Weights of a small GPT-style language model, trained from scratch on English Wikipedia.
Size: 10 layers, width 256, 8 heads of 32, MLP 1024 tanh GELU, 11.5M parameters.
Each number is 50 + 15 x the weight over its row's rms, rounded and kept within 0 to 99. Layers, rows and columns count from 0. The size before them is the row's rms in percent of the matrix's.

# k: layer 7 attention key, 256x256, rms 0.125, rows 237-255, columns 192-255
# q: layer 7 attention query, 256x256, rms 0.118, rows 238-255, columns 192-255
# v: layer 7 attention value, 256x256, rms 0.139, rows 224-255, columns 192-255
# o: layer 7 attention output (transposed), 256x256, rms 0.139, rows 224-255, columns 192-255
# up: layer 7 MLP up, 1024x256, rms 0.146, rows 0-1, columns 192-255
# down: layer 7 MLP down (transposed), 1024x256, rms 0.133, rows 0-1, columns 192-255
k237 095:72 46 64 40 53 46 44 50 68 58 48 67 47 54 62 39 40 43 50 61 36 85 49 71 35 59 29 58 44 44 19 39 73 56 15 52 58 72 48 38 64 61 68 37 56 30 46 52 41 28 46 69 62 23 32 48 64 43 37 51 82 57 67 56
q238 100:75 52 80 15 34 38 50 46 47 64 54 43 47 57 45 31 29 30 37 66 37 49 37 33 38 53 39 72 25 43 49 56 46 61 34 54 60 48 17 60 54 34 48 31 53 75 45 64 39 46 48 31 48 58 39 49 55 74 57 61 48 58 52 30
k238 097:42 44 21 45 75 79 57 65 20 47 39 47 45 46 44 70 62 31 42 59 52 46 72 80 45 51 58 32 34 40 34 38 36 60 42 53 25 81 77 29 66 54 51 59 47 64 32 39 79 39 70 53 41 69 69 44 48 39 27 45 71 42 17 46
q239 092:62 22 65 66 34 51 63 57 37 56 48 51 92 17 28 53 71 42 49 84 57 52 49 63 47 39 52 61 60 48 41 40 48 26 56 50 57 48 63 40 49 78 55 51 44 49 61 58 34 75 61 60 57 24 71 50 46 55 44 56 43 41 27 44
k239 097:43 43 72 70 26 55 54 58 59 71 21 54 63 59 36 54 54 32 15 58 61 74 33 29 46 10 75 44 56 49 20 88 67 49 67 53 45 61 49 23 50 45 37 69 19 67 44 51 49 73 26 68 43 65 25 52 65 63 66 21 55 36 54 51
q240 091:50 51 46 33 36 55 74 54 37 33 49 30 27 17 85 47 40 22 70 35 69 51 73 56 23 28 39 43 57 68 35 46 49 33 46 23 57 32 46 47 45 50 48 26 47 38 64 62 50 57 38 57 37 45 45 60 62 43 36 31 36 61 61 53
k240 098:98 53 56 39 48 51 51 70 40 41 62 60 76 53 64 54 64 39 62 70 46 34 49 43 63 68 46 60 44 35 50 38 30 54 38 61 46 67 47 63 39 69 70 37 43 39 65 25 51 44 66 35 44 58 83 73 49 41 39 24 65 42 44 62
q241 090:46 48 30 56 30 41 58 63 60 54 53 49 67 20 41 25 59 47 01 69 53 61 34 36 68 42 29 76 68 54 45 58 62 49 47 38 35 52 75 61 39 43 47 32 22 54 34 88 68 66 33 56 65 49 39 51 82 48 42 23 39 59 67 71
k241 097:60 56 40 44 36 56 60 55 66 70 55 63 48 76 61 69 38 48 61 76 66 37 45 51 63 62 19 49 40 46 40 62 49 30 44 56 44 46 65 36 33 59 54 32 60 27 67 43 55 63 54 29 62 36 45 37 76 45 47 18 52 50 49 43
q242 080:80 66 42 67 50 52 39 57 69 41 51 31 48 19 78 25 49 04 57 67 67 46 77 61 65 79 54 43 54 53 52 65 40 55 53 63 52 62 43 54 38 58 60 63 52 27 35 69 62 46 35 58 33 31 16 77 57 47 56 57 46 59 45 55
k242 102:45 53 30 65 44 43 51 46 63 43 54 51 49 69 46 52 43 64 46 64 39 36 72 42 56 60 40 85 44 26 20 57 44 43 32 48 53 44 56 62 56 72 57 68 51 53 28 51 44 42 35 38 49 38 43 50 39 44 55 77 49 36 91 58
q243 091:26 46 52 59 68 35 76 85 44 50 61 19 47 12 44 38 53 40 37 65 31 52 38 49 52 77 47 72 48 51 33 40 24 60 52 49 40 23 77 73 87 54 38 62 25 59 43 45 63 40 39 36 66 56 48 27 54 44 36 26 57 56 47 60
k243 090:32 64 61 43 52 52 64 43 43 55 56 51 35 43 85 49 38 29 50 34 34 38 38 36 55 46 51 60 70 14 32 76 66 61 42 41 30 53 50 37 63 34 63 68 64 50 24 45 58 75 59 63 36 33 50 49 31 59 43 45 50 33 41 63
q244 087:48 57 40 63 60 58 70 76 37 39 37 38 52 62 55 68 66 72 33 36 52 57 41 56 58 30 55 49 75 59 54 61 34 71 58 38 54 44 78 60 56 56 62 12 35 31 51 54 63 64 80 35 37 60 62 59 55 52 32 52 42 63 64 38
k244 095:48 33 45 65 58 38 42 41 45 31 69 65 67 44 37 94 59 28 65 61 38 56 50 54 37 54 40 56 56 34 14 63 41 41 62 47 50 12 39 63 55 58 44 41 66 29 62 76 45 52 39 65 43 47 38 60 24 38 55 36 63 33 56 59
q245 094:49 51 65 61 60 41 60 79 45 61 70 31 39 54 42 50 61 54 28 28 56 46 67 36 32 21 57 27 34 50 49 53 41 28 80 52 40 37 51 66 53 35 48 45 50 63 79 06 49 43 61 47 54 53 39 41 41 58 40 54 66 35 57 32
k245 093:47 27 64 57 66 35 69 57 53 43 36 52 52 32 55 28 41 44 27 55 65 36 70 55 70 61 59 60 54 72 35 48 46 06 54 54 46 43 38 73 32 60 44 54 52 53 52 53 43 66 39 44 79 28 54 55 57 25 36 68 56 55 53 33
q246 096:35 44 38 41 50 52 57 59 58 64 56 54 56 51 31 30 38 34 61 66 51 52 33 47 67 57 42 72 43 25 42 56 44 80 54 34 54 78 49 32 29 57 47 68 64 32 63 46 56 55 82 47 40 59 43 59 44 66 54 53 27 48 43 47
k246 102:52 05 46 59 41 49 44 65 44 63 65 71 66 50 48 51 21 07 57 60 35 50 82 36 78 99 41 67 54 69 55 59 34 27 53 70 47 52 76 61 53 44 45 38 57 50 71 43 37 66 53 28 34 81 54 55 49 53 64 55 54 49 65 55
q247 087:69 53 57 60 68 49 37 60 44 52 54 33 46 00 41 40 60 28 47 67 60 44 63 40 59 71 73 37 29 43 52 54 19 43 87 51 41 29 64 60 50 41 29 25 58 52 54 56 54 29 60 58 43 28 68 34 44 46 53 30 42 48 72 28
k247 096:64 50 74 45 44 42 58 54 44 34 44 05 58 73 40 46 23 33 80 54 39 55 41 40 55 47 68 55 45 68 45 38 63 34 31 68 66 43 35 45 55 37 45 34 57 38 49 23 13 52 92 52 31 50 61 55 46 51 64 64 69 35 37 44
q248 083:41 82 53 45 48 88 88 25 67 52 37 53 57 57 50 44 46 58 40 10 62 40 58 58 39 67 40 67 47 59 80 53 67 53 36 70 58 62 58 51 47 38 30 37 57 54 59 38 28 46 99 57 55 67 50 53 36 58 54 44 58 49 52 49
k248 080:33 72 43 72 45 36 53 59 50 82 45 34 33 23 44 61 15 30 72 41 57 60 43 43 47 50 29 46 86 52 52 52 21 11 47 37 36 74 36 57 47 61 34 60 79 53 57 32 26 59 54 29 66 48 46 66 84 59 49 74 45 55 73 43
q249 088:60 48 54 38 51 56 60 58 36 58 66 17 30 17 25 38 62 60 44 59 94 43 27 39 53 43 34 68 55 65 45 48 55 34 37 33 51 46 32 59 58 30 61 55 56 43 67 46 27 42 55 47 68 45 57 22 58 50 61 39 48 52 56 44
k249 088:39 37 46 28 24 41 26 52 48 41 68 55 43 47 30 39 70 50 56 41 15 43 26 36 33 35 77 40 41 45 51 64 36 12 75 72 34 52 21 38 41 44 29 28 60 67 48 45 54 19 63 62 71 57 55 77 58 48 67 34 62 61 61 35
q250 095:45 68 48 38 55 53 35 26 72 38 43 60 76 70 46 35 55 49 60 41 60 37 48 38 61 36 30 37 49 47 37 32 60 67 17 56 66 40 47 28 28 55 53 58 54 60 24 38 46 38 66 52 42 69 48 64 45 74 26 45 51 73 42 29
k250 094:49 62 48 29 48 56 29 60 61 44 41 44 54 56 52 40 70 66 38 47 33 42 45 42 56 45 55 54 41 46 56 37 34 29 64 68 68 58 56 51 62 34 73 41 71 62 45 80 61 62 32 16 57 69 24 26 81 41 34 78 55 27 59 43
q251 096:31 31 67 59 12 54 26 46 71 48 39 64 57 42 54 53 47 45 55 34 79 35 58 58 57 58 62 60 45 48 74 81 48 46 42 67 66 52 34 22 58 55 55 27 57 40 47 44 66 39 79 65 40 58 45 70 48 62 62 71 43 56 52 15
k251 100:51 38 34 35 73 52 64 28 58 60 49 66 45 65 55 43 38 74 35 31 38 62 52 62 52 57 42 50 67 57 69 29 61 62 39 74 48 40 77 67 43 30 52 56 41 61 70 44 46 30 28 59 40 91 52 64 25 41 31 55 49 51 17 52
q252 090:48 35 29 47 42 31 34 23 45 42 33 35 71 55 29 42 59 54 22 44 71 65 48 44 44 62 51 60 30 35 53 44 63 53 42 55 84 36 48 62 45 27 40 31 37 43 66 63 66 57 76 50 76 41 74 42 48 41 44 33 27 59 51 58
k252 090:49 25 44 37 48 53 44 19 06 54 37 40 69 62 32 44 44 50 31 60 70 64 43 20 55 36 66 46 53 47 67 47 31 54 37 67 60 77 32 42 45 33 52 77 36 75 51 64 64 46 47 70 40 51 34 91 52 56 49 66 37 45 47 48
q253 080:50 46 44 50 63 75 35 48 35 56 57 35 33 46 45 48 51 63 29 41 63 45 36 56 57 54 80 53 30 49 42 56 54 82 81 48 59 23 70 49 35 46 42 31 49 59 72 64 78 44 63 39 45 55 58 66 63 68 46 43 58 48 63 55
k253 089:63 36 53 51 44 39 37 49 29 30 69 29 70 52 54 64 46 87 66 37 47 54 40 67 31 16 37 87 63 21 66 76 48 81 72 56 53 69 63 42 61 58 56 56 55 54 55 51 58 64 50 55 40 43 38 69 35 19 34 38 30 34 37 66
q254 098:36 56 56 64 57 43 29 47 57 36 25 55 55 47 82 64 39 54 25 51 45 46 51 53 76 69 55 62 64 55 37 82 48 63 90 26 61 72 72 48 17 65 68 41 47 59 54 37 47 54 55 34 40 47 51 61 54 39 76 37 46 32 79 69
k254 098:69 51 20 27 48 70 53 56 66 54 53 59 47 61 85 65 50 62 50 68 71 61 53 59 23 76 49 61 54 67 34 19 66 62 40 36 44 35 52 52 53 42 68 44 61 62 34 62 50 78 46 63 56 78 55 48 49 56 49 37 74 18 57 49
q255 089:50 51 43 68 54 41 39 74 54 39 49 44 38 62 78 81 66 46 31 37 38 55 24 55 34 33 23 48 41 50 51 68 78 40 42 47 47 54 71 62 49 20 57 57 50 63 51 26 32 32 58 36 47 50 76 58 33 80 30 39 46 47 37 48
k255 094:54 80 45 67 70 33 27 53 53 62 82 41 61 69 53 37 51 59 52 48 38 47 45 44 01 53 42 41 40 64 62 57 40 33 14 74 54 70 65 54 39 64 62 59 46 49 56 76 43 24 73 55 51 66 23 51 58 43 40 52 52 79 47 77
v224 078:46 38 53 42 50 37 33 61 54 32 49 74 64 38 34 64 58 50 30 53 49 48 61 37 54 41 25 36 42 70 22 21 55 75 53 61 29 75 40 51 60 49 35 57 61 85 38 45 41 70 46 57 35 40 64 82 38 69 30 41 44 24 54 52
o224 076:37 43 61 54 62 54 50 55 59 32 68 22 14 35 50 58 45 35 64 60 44 33 56 28 15 27 38 66 66 65 53 45 13 84 50 45 50 54 52 73 65 46 37 50 62 47 44 62 53 47 28 56 41 54 62 38 25 42 28 27 55 76 49 80
v225 090:47 34 78 47 42 65 46 45 61 40 60 60 46 36 42 64 56 59 37 73 40 53 54 56 51 71 20 32 52 57 56 68 30 25 38 45 72 63 46 48 54 47 48 38 55 42 51 47 50 48 40 69 55 37 66 77 41 43 56 77 68 71 46 40
o225 082:40 55 76 50 54 41 78 36 58 24 11 52 50 31 62 61 50 52 48 53 61 71 57 33 57 47 56 47 58 59 29 45 56 32 14 49 54 23 47 43 51 47 30 65 28 42 47 61 53 54 07 46 91 27 41 38 54 27 87 48 38 70 52 40
v226 094:47 73 58 88 25 40 36 18 38 33 62 43 47 49 35 46 30 30 49 50 29 22 42 44 21 57 39 39 18 56 69 34 53 46 39 33 49 51 44 36 50 79 79 87 57 65 44 49 32 49 47 63 36 46 49 64 45 53 66 78 48 42 73 39
o226 092:44 65 52 45 57 48 45 61 43 40 60 33 80 53 44 40 51 53 79 42 46 39 29 42 48 79 60 56 48 54 43 62 40 09 55 19 59 56 69 29 69 45 31 34 45 46 44 52 24 61 34 37 36 20 47 54 33 37 38 43 17 27 45 67
v227 080:54 54 46 50 66 60 33 14 59 40 31 72 70 52 31 59 50 50 42 54 60 51 44 48 28 73 52 75 50 26 46 60 42 47 76 48 46 58 40 66 71 56 42 47 28 32 48 62 31 37 36 21 52 53 45 60 84 54 35 55 59 75 49 71
o227 078:67 45 64 39 47 61 55 51 47 49 52 33 38 56 73 67 60 66 76 61 72 46 46 34 42 43 74 39 46 53 36 21 31 49 66 68 44 31 31 84 45 22 49 24 59 51 82 49 87 49 53 53 45 58 46 32 54 51 67 59 70 60 71 61
v228 100:81 76 52 54 58 30 82 75 79 64 43 60 59 33 55 56 35 58 80 28 49 35 50 47 64 64 47 53 83 64 47 56 65 33 54 62 45 38 36 56 46 32 48 11 58 50 40 54 43 41 44 44 49 48 50 35 31 59 38 55 68 30 59 39
o228 089:70 60 55 46 36 35 71 51 45 61 59 47 44 56 52 49 56 81 42 51 74 71 47 53 47 64 62 53 69 36 24 34 65 54 54 60 71 56 58 36 59 61 50 49 47 69 69 88 60 56 37 67 38 52 57 41 65 60 73 64 60 39 64 24
v229 099:74 51 77 10 71 52 45 63 62 48 47 43 90 36 62 58 28 58 36 54 57 51 44 43 50 16 54 43 48 77 26 40 36 52 66 48 43 56 26 77 49 47 37 61 56 69 53 78 54 71 39 45 58 45 34 63 20 56 26 50 80 45 41 55
o229 095:27 33 54 77 56 74 40 66 50 64 72 41 29 47 43 48 55 31 32 46 42 58 61 52 49 67 47 62 36 54 40 38 57 39 63 32 52 36 49 66 66 41 60 54 58 58 59 36 48 40 63 62 60 20 46 25 43 67 39 37 53 47 47 56
v230 086:42 66 42 46 34 52 38 60 37 63 66 20 61 64 60 41 07 35 61 20 49 69 32 57 53 69 59 45 50 42 43 38 40 77 47 72 44 57 48 44 44 57 41 82 43 75 62 48 43 37 38 40 41 75 31 49 64 71 80 46 61 69 39 29
o230 082:51 56 30 52 26 43 45 42 66 34 55 46 80 00 27 53 32 38 61 20 53 47 68 29 83 62 50 37 47 48 46 79 49 63 46 56 59 60 51 72 42 13 40 47 36 36 49 49 60 78 67 63 53 17 48 53 45 58 52 53 36 58 51 21
v231 091:43 54 46 34 68 39 48 59 30 64 36 54 48 43 55 27 58 31 44 70 55 37 48 63 51 45 56 62 58 63 31 18 51 49 50 48 41 53 43 60 54 48 39 77 49 51 71 51 61 52 44 46 58 52 72 56 37 46 35 36 43 55 49 70
o231 084:60 71 33 51 82 67 73 48 38 44 77 35 49 36 25 54 45 66 42 48 38 48 51 57 49 16 54 62 45 15 49 57 54 74 25 55 36 58 35 57 48 55 36 40 54 36 63 59 36 36 72 38 48 55 39 69 53 57 69 45 42 89 57 56
v232 103:36 66 37 43 60 24 60 33 51 36 63 66 38 47 55 37 53 32 51 34 28 73 39 62 44 24 66 46 36 48 57 44 49 53 40 54 66 39 45 41 48 58 48 41 64 47 67 42 58 53 60 61 48 59 28 57 82 45 74 59 40 83 58 39
o232 090:18 50 56 45 42 50 67 49 60 41 50 58 54 38 34 23 41 62 66 34 41 35 56 41 52 33 68 49 67 61 89 38 51 51 50 66 23 55 44 20 51 63 63 46 73 35 39 57 64 56 30 54 54 04 54 49 59 36 39 56 49 64 38 84
v233 092:50 80 68 44 99 76 37 64 30 57 42 56 58 81 56 49 38 72 53 31 52 29 27 68 44 42 32 56 41 39 68 62 46 39 46 45 44 06 42 42 77 35 34 48 50 52 50 67 43 47 60 53 52 63 36 06 60 53 65 61 55 87 31 61
o233 091:39 41 70 65 33 41 38 36 60 64 59 36 57 58 75 60 84 62 61 51 39 38 68 67 78 35 43 44 39 65 58 75 40 43 48 34 42 55 39 09 59 47 40 64 39 65 55 55 41 21 75 39 34 45 47 57 54 51 45 53 49 79 46 69
v234 095:45 30 60 33 33 39 53 58 47 51 20 25 77 54 26 54 60 46 17 72 64 31 22 30 59 24 23 52 51 40 54 61 60 47 56 47 52 63 34 50 51 28 37 40 66 42 52 49 28 59 84 47 57 29 78 64 47 65 56 76 55 47 37 51
o234 090:11 50 44 50 18 54 50 62 70 37 41 56 21 46 20 35 63 54 31 29 54 67 51 30 52 68 29 62 60 73 56 49 27 52 56 36 49 64 45 51 27 51 64 48 25 58 51 25 54 61 30 58 55 40 37 44 15 41 59 23 44 39 32 62
v235 094:62 61 32 55 43 83 48 67 50 49 32 46 51 58 66 66 26 51 78 67 28 49 65 62 25 48 50 44 51 56 39 29 40 22 35 60 66 47 48 52 36 51 36 95 38 43 39 47 30 65 64 61 49 28 63 64 41 58 38 64 38 29 32 48
o235 087:45 34 58 42 46 62 72 46 43 61 62 60 51 53 44 61 50 33 52 46 25 32 56 41 55 52 33 71 51 53 25 40 58 48 66 48 51 40 43 50 40 67 44 55 42 46 53 53 21 62 91 66 55 67 60 51 62 50 49 31 61 26 35 66
v236 084:52 46 54 52 50 17 56 49 54 52 31 27 57 70 13 26 62 63 53 40 49 42 64 47 55 85 41 26 61 53 43 52 51 44 50 66 65 72 31 58 61 44 51 31 40 76 25 45 54 39 57 34 41 52 38 58 50 63 51 53 55 57 49 55
o236 084:31 45 55 39 43 73 63 37 49 60 47 40 26 38 38 37 74 79 25 49 56 40 43 37 46 12 49 32 58 47 41 51 53 43 57 45 43 52 30 65 37 46 63 28 32 48 24 51 44 46 80 35 44 61 52 30 49 50 71 74 35 40 40 22
v237 093:57 49 47 70 26 69 40 65 55 36 60 40 74 53 22 44 54 52 50 70 36 33 56 64 38 49 47 80 37 47 70 26 65 35 36 58 35 44 69 91 43 54 56 46 21 76 56 52 19 56 25 15 59 80 46 67 45 27 64 75 44 55 51 47
o237 093:57 53 25 64 62 71 58 64 49 45 68 25 59 40 50 56 73 59 50 39 46 53 64 76 41 62 30 22 68 64 73 44 46 34 46 61 57 64 62 49 46 50 32 30 57 23 86 54 30 75 52 36 32 39 53 57 51 39 64 43 64 63 70 48
v238 090:33 50 64 40 65 46 60 65 46 52 48 74 49 35 65 39 73 75 48 31 41 56 33 50 53 53 63 70 66 57 37 40 60 56 51 89 60 69 51 43 53 41 34 48 76 70 68 40 83 50 52 43 46 53 57 33 50 66 60 54 38 85 72 40
o238 085:50 55 51 28 55 27 66 46 78 68 55 45 42 32 56 39 47 29 70 32 60 52 61 60 49 62 42 38 83 52 56 29 49 34 58 73 23 56 67 34 46 37 66 42 41 30 43 63 58 29 59 39 32 43 40 69 65 61 68 45 30 68 47 65
v239 089:25 32 52 46 31 39 69 62 43 40 49 74 58 93 61 64 64 48 37 68 49 47 55 57 68 69 29 44 56 29 44 50 27 54 40 45 72 39 43 59 31 54 69 49 40 44 54 70 59 52 61 54 79 12 69 29 50 65 52 41 64 48 64 47
o239 081:41 50 54 48 42 55 71 54 41 59 39 56 36 64 61 28 68 79 52 39 30 34 60 46 36 46 16 52 51 40 46 59 81 59 47 49 46 36 80 68 45 40 50 66 36 69 67 51 29 68 54 39 82 69 68 20 49 28 53 66 56 48 22 44
v240 090:60 39 33 23 64 27 30 51 40 53 75 61 42 32 35 67 36 45 27 32 71 37 51 34 54 51 63 53 39 48 34 52 39 56 56 61 51 39 52 47 62 23 66 66 57 66 59 54 56 38 48 58 51 78 78 56 41 52 56 34 42 45 50 84
o240 081:83 30 46 32 74 24 56 48 42 47 52 40 43 57 20 11 65 43 34 67 32 54 16 37 42 34 67 69 53 16 49 29 54 57 48 60 70 24 64 68 38 32 62 82 49 31 65 54 60 50 41 44 42 42 66 62 62 35 61 62 45 53 52 59
v241 086:49 23 59 35 48 30 59 62 61 65 14 60 56 62 71 48 54 51 34 50 60 26 16 49 40 47 56 31 66 76 73 56 27 41 43 72 34 52 39 47 58 51 58 46 72 41 57 40 53 40 62 68 37 99 49 45 61 32 70 75 33 55 33 87
o241 082:46 72 83 50 38 44 57 60 34 68 62 56 11 37 39 66 22 83 40 55 56 84 39 33 35 48 51 57 63 59 69 32 58 43 43 47 53 59 52 65 58 32 32 48 59 44 50 32 35 37 42 47 43 43 30 73 48 57 88 52 60 58 37 43
v242 086:74 71 42 65 47 31 47 48 71 25 47 82 51 53 19 53 56 39 66 60 47 58 50 57 58 27 53 68 35 50 68 70 56 24 40 42 12 53 65 32 59 72 47 26 46 81 57 63 63 44 52 37 74 69 61 53 63 86 37 55 64 61 92 47
o242 082:58 39 55 34 40 27 48 61 37 34 53 70 58 36 46 52 38 41 52 50 53 53 61 49 29 42 14 43 15 50 81 34 54 37 43 66 50 47 55 49 55 64 48 45 59 34 66 36 57 36 40 63 53 43 58 53 73 39 36 61 65 68 73 29
v243 088:64 76 48 68 48 68 44 44 74 35 41 58 55 71 51 52 31 39 47 28 35 52 47 45 59 66 43 50 41 72 30 31 49 60 47 52 49 55 41 36 51 62 36 65 43 45 52 53 56 29 64 53 48 55 57 59 34 53 69 74 56 54 44 44
o243 084:77 35 68 64 52 50 59 61 81 49 66 71 66 27 42 19 39 54 53 53 51 53 99 53 56 53 42 50 34 33 48 63 51 41 47 52 46 75 56 52 37 56 38 45 64 40 70 41 31 44 69 51 48 56 45 81 37 65 46 26 49 63 74 54
v244 090:88 56 56 47 33 27 60 16 49 69 32 66 35 53 48 73 25 40 57 67 37 40 55 38 39 52 38 46 63 53 53 68 50 51 39 53 60 71 44 42 66 66 60 65 58 76 55 68 56 33 72 51 73 63 71 54 09 51 30 83 53 15 70 45
o244 085:43 07 68 57 71 43 50 32 41 60 33 39 31 76 65 45 65 47 61 53 38 37 58 58 56 57 53 52 36 62 29 50 59 68 46 64 68 70 63 45 58 64 51 38 58 54 70 45 23 73 19 51 25 78 20 51 32 47 38 48 60 17 38 44
v245 091:81 66 44 67 45 49 54 63 58 48 75 59 28 24 15 75 51 41 52 41 37 75 24 48 58 29 54 50 46 54 42 70 74 61 68 44 79 38 49 47 58 54 68 74 47 68 41 42 56 76 53 54 84 45 64 53 40 43 44 51 45 42 49 51
o245 087:33 63 51 62 46 32 37 42 56 30 55 57 74 48 52 35 49 19 45 56 31 57 52 37 78 38 60 61 69 55 29 23 56 56 47 41 31 55 65 41 54 35 51 59 36 51 31 90 69 44 32 67 84 59 62 26 66 42 39 33 58 49 67 26
v246 082:48 71 57 53 64 49 35 31 34 57 41 25 43 31 43 26 78 65 21 44 35 57 45 18 27 43 72 52 32 52 39 51 67 40 59 39 37 60 41 63 45 20 42 62 39 57 49 28 42 61 48 32 60 61 47 31 90 21 80 54 40 33 52 42
o246 080:52 20 44 48 59 25 51 60 45 16 39 58 64 56 58 57 45 57 46 24 37 68 69 49 59 57 66 31 48 47 32 56 42 52 72 47 62 38 62 38 29 68 36 38 67 27 56 48 70 38 51 60 28 57 67 38 59 54 50 69 38 48 26 45
v247 097:26 43 34 36 64 41 46 44 52 60 45 51 45 38 45 18 22 42 55 26 63 57 54 58 38 59 41 49 03 23 60 36 54 48 38 47 54 48 63 57 43 61 84 31 61 37 56 34 65 47 21 44 65 42 45 11 37 28 80 41 42 46 41 47
o247 090:55 99 48 70 27 62 40 42 60 56 63 54 76 42 68 43 75 57 08 76 55 42 58 68 58 84 62 49 74 61 68 47 47 52 68 79 32 59 88 57 56 60 29 68 47 62 47 59 47 41 42 50 46 62 44 69 80 44 42 26 50 44 64 31
v248 086:63 69 58 49 30 72 44 62 26 31 43 48 58 49 68 56 53 29 72 34 12 51 42 54 41 50 39 59 23 43 55 50 69 72 37 19 41 41 52 39 47 48 22 50 69 43 70 58 63 53 40 63 66 39 83 20 46 00 58 34 47 69 38 63
o248 080:36 73 24 43 77 46 34 56 57 47 47 65 62 34 51 47 64 52 72 21 32 12 60 51 50 51 50 72 33 53 44 45 82 46 61 46 36 47 43 51 71 37 31 49 47 62 31 69 55 25 46 29 53 44 28 54 53 37 32 39 46 64 37 58
v249 090:40 77 54 71 68 65 22 29 66 43 46 59 72 50 10 34 74 62 34 57 48 73 59 70 53 06 45 51 69 36 21 81 46 46 39 59 70 18 42 32 58 40 65 46 50 64 80 30 47 51 50 36 35 22 69 66 51 48 72 67 31 42 53 52
o249 083:39 54 72 54 41 34 56 38 62 56 55 53 53 50 25 68 46 33 44 47 59 38 57 38 58 41 51 58 69 60 31 39 26 44 72 32 48 45 71 00 41 45 43 25 70 56 60 50 47 44 35 60 83 63 25 44 49 45 55 80 51 45 82 33
v250 081:40 29 61 59 44 44 48 48 28 72 56 43 51 40 51 64 46 10 60 68 36 54 44 46 60 47 37 66 41 71 52 34 42 57 26 40 53 69 79 61 77 39 43 42 62 54 38 74 26 60 31 67 29 57 58 47 30 64 50 39 46 47 43 49
o250 079:66 65 46 71 34 58 52 38 52 51 62 60 57 39 53 41 54 22 38 37 40 44 43 64 65 56 63 42 49 46 61 48 40 88 47 30 53 66 69 58 73 38 51 68 27 53 31 58 57 49 52 32 58 62 49 59 48 34 35 31 62 38 50 49
v251 092:59 50 77 65 47 68 58 56 32 68 46 53 62 43 44 67 19 30 53 48 57 36 43 47 72 52 41 29 77 83 65 85 36 69 37 56 44 35 50 45 83 58 46 41 48 53 33 52 57 62 52 72 26 64 59 66 71 51 51 43 56 89 36 53
o251 087:47 49 73 69 63 47 45 57 53 31 36 59 36 61 52 57 23 44 77 36 59 36 67 68 55 49 64 27 48 37 75 63 57 48 63 47 51 44 40 55 51 47 34 24 35 43 52 24 54 43 45 26 44 69 48 85 65 46 57 28 50 65 64 26
v252 096:71 52 55 11 49 59 51 67 46 09 53 39 37 67 68 59 59 61 58 44 56 30 51 35 50 61 46 45 61 72 31 67 49 61 58 64 56 48 48 80 58 46 40 64 23 51 17 54 21 65 29 61 19 50 25 53 44 56 15 52 66 26 51 50
o252 085:57 38 48 33 78 49 33 61 47 25 46 40 49 46 62 39 52 78 66 42 53 63 50 44 14 44 63 55 60 51 56 44 42 39 52 29 55 53 50 41 21 55 66 49 33 45 44 76 60 55 39 41 33 53 64 73 44 61 46 49 62 46 41 23
v253 091:48 39 58 64 44 67 42 21 21 44 30 43 46 31 64 76 55 39 65 53 57 19 16 49 52 51 51 44 31 49 55 50 59 48 47 29 57 63 62 33 59 39 35 69 51 53 16 45 32 61 24 45 81 72 24 64 52 37 44 53 41 26 37 33
o253 083:41 57 30 42 46 37 18 89 60 53 82 56 60 90 37 46 33 42 64 68 47 75 61 40 75 69 18 35 62 51 54 71 36 47 55 60 36 56 46 57 77 31 50 67 39 64 41 46 50 42 42 58 49 55 23 56 89 37 38 75 23 57 35 40
v254 098:53 47 55 49 42 44 45 80 44 33 61 27 49 61 37 54 43 33 52 38 50 48 14 51 28 52 49 75 12 45 44 27 48 48 48 65 08 42 38 74 48 53 71 46 59 41 52 59 39 45 49 35 69 45 21 52 35 32 41 36 60 39 31 29
o254 090:56 23 27 48 40 52 41 38 48 65 30 38 67 43 52 42 40 43 42 63 41 72 66 60 32 30 54 53 40 75 58 38 54 42 85 58 55 40 47 36 41 42 72 64 44 65 60 48 24 59 70 63 60 21 45 48 69 64 45 44 64 17 46 53
v255 085:51 40 46 32 49 57 60 34 69 38 52 66 54 44 36 33 46 33 43 61 30 54 53 61 50 67 68 57 70 12 58 74 24 19 69 65 43 53 23 64 46 62 84 32 80 44 46 38 46 55 84 32 21 52 62 52 56 52 40 66 59 37 37 65
o255 081:46 70 38 60 37 42 69 34 32 41 53 64 33 37 14 69 32 54 35 53 54 62 55 56 26 49 22 86 61 35 42 73 57 55 37 47 49 58 70 31 65 53 56 37 43 47 45 28 62 74 62 64 64 36 48 38 24 65 81 60 54 57 45 42
up0 093:48 56 48 21 48 52 55 57 56 64 45 34 56 45 39 82 52 44 80 58 69 32 54 47 40 65 56 72 41 41 46 43 41 79 57 67 18 62 35 53 42 52 63 46 76 61 41 60 89 58 27 38 54 64 67 43 42 66 53 51 33 54 68 16
down0 097:39 50 52 74 69 43 40 60 51 40 58 44 45 29 43 48 47 65 51 46 56 50 57 45 56 51 35 49 59 28 38 30 86 29 65 69 47 54 48 65 56 56 26 47 78 48 83 49 33 72 60 35 64 47 22 66 68 45 43 51 39 63 19 42
up1 107:63 47 40 50 71 61 70 42 45 43 48 68 58 52 57 42 60 90 62 64 82 53 52 73 62 40 41 41 29 39 69 59 28 52 66 61 61 48 65 04 47 49 44 36 22 46 22 61 62 43 39 38 54 44 50 33 21 43 31 65 21 55 22 62
down1 106:50 57 20 63 64 47 39 63 57 57 67 49 63 42 33 37 70 70 26 66 52 40 41 74 72 72 67 45 56 26 62 73 51 64 59 33 47 66 42 37 29 68 48 39 48 12 59 36 53 59 38 24 32 47 42 01 65 22 41 63 61 21 48 55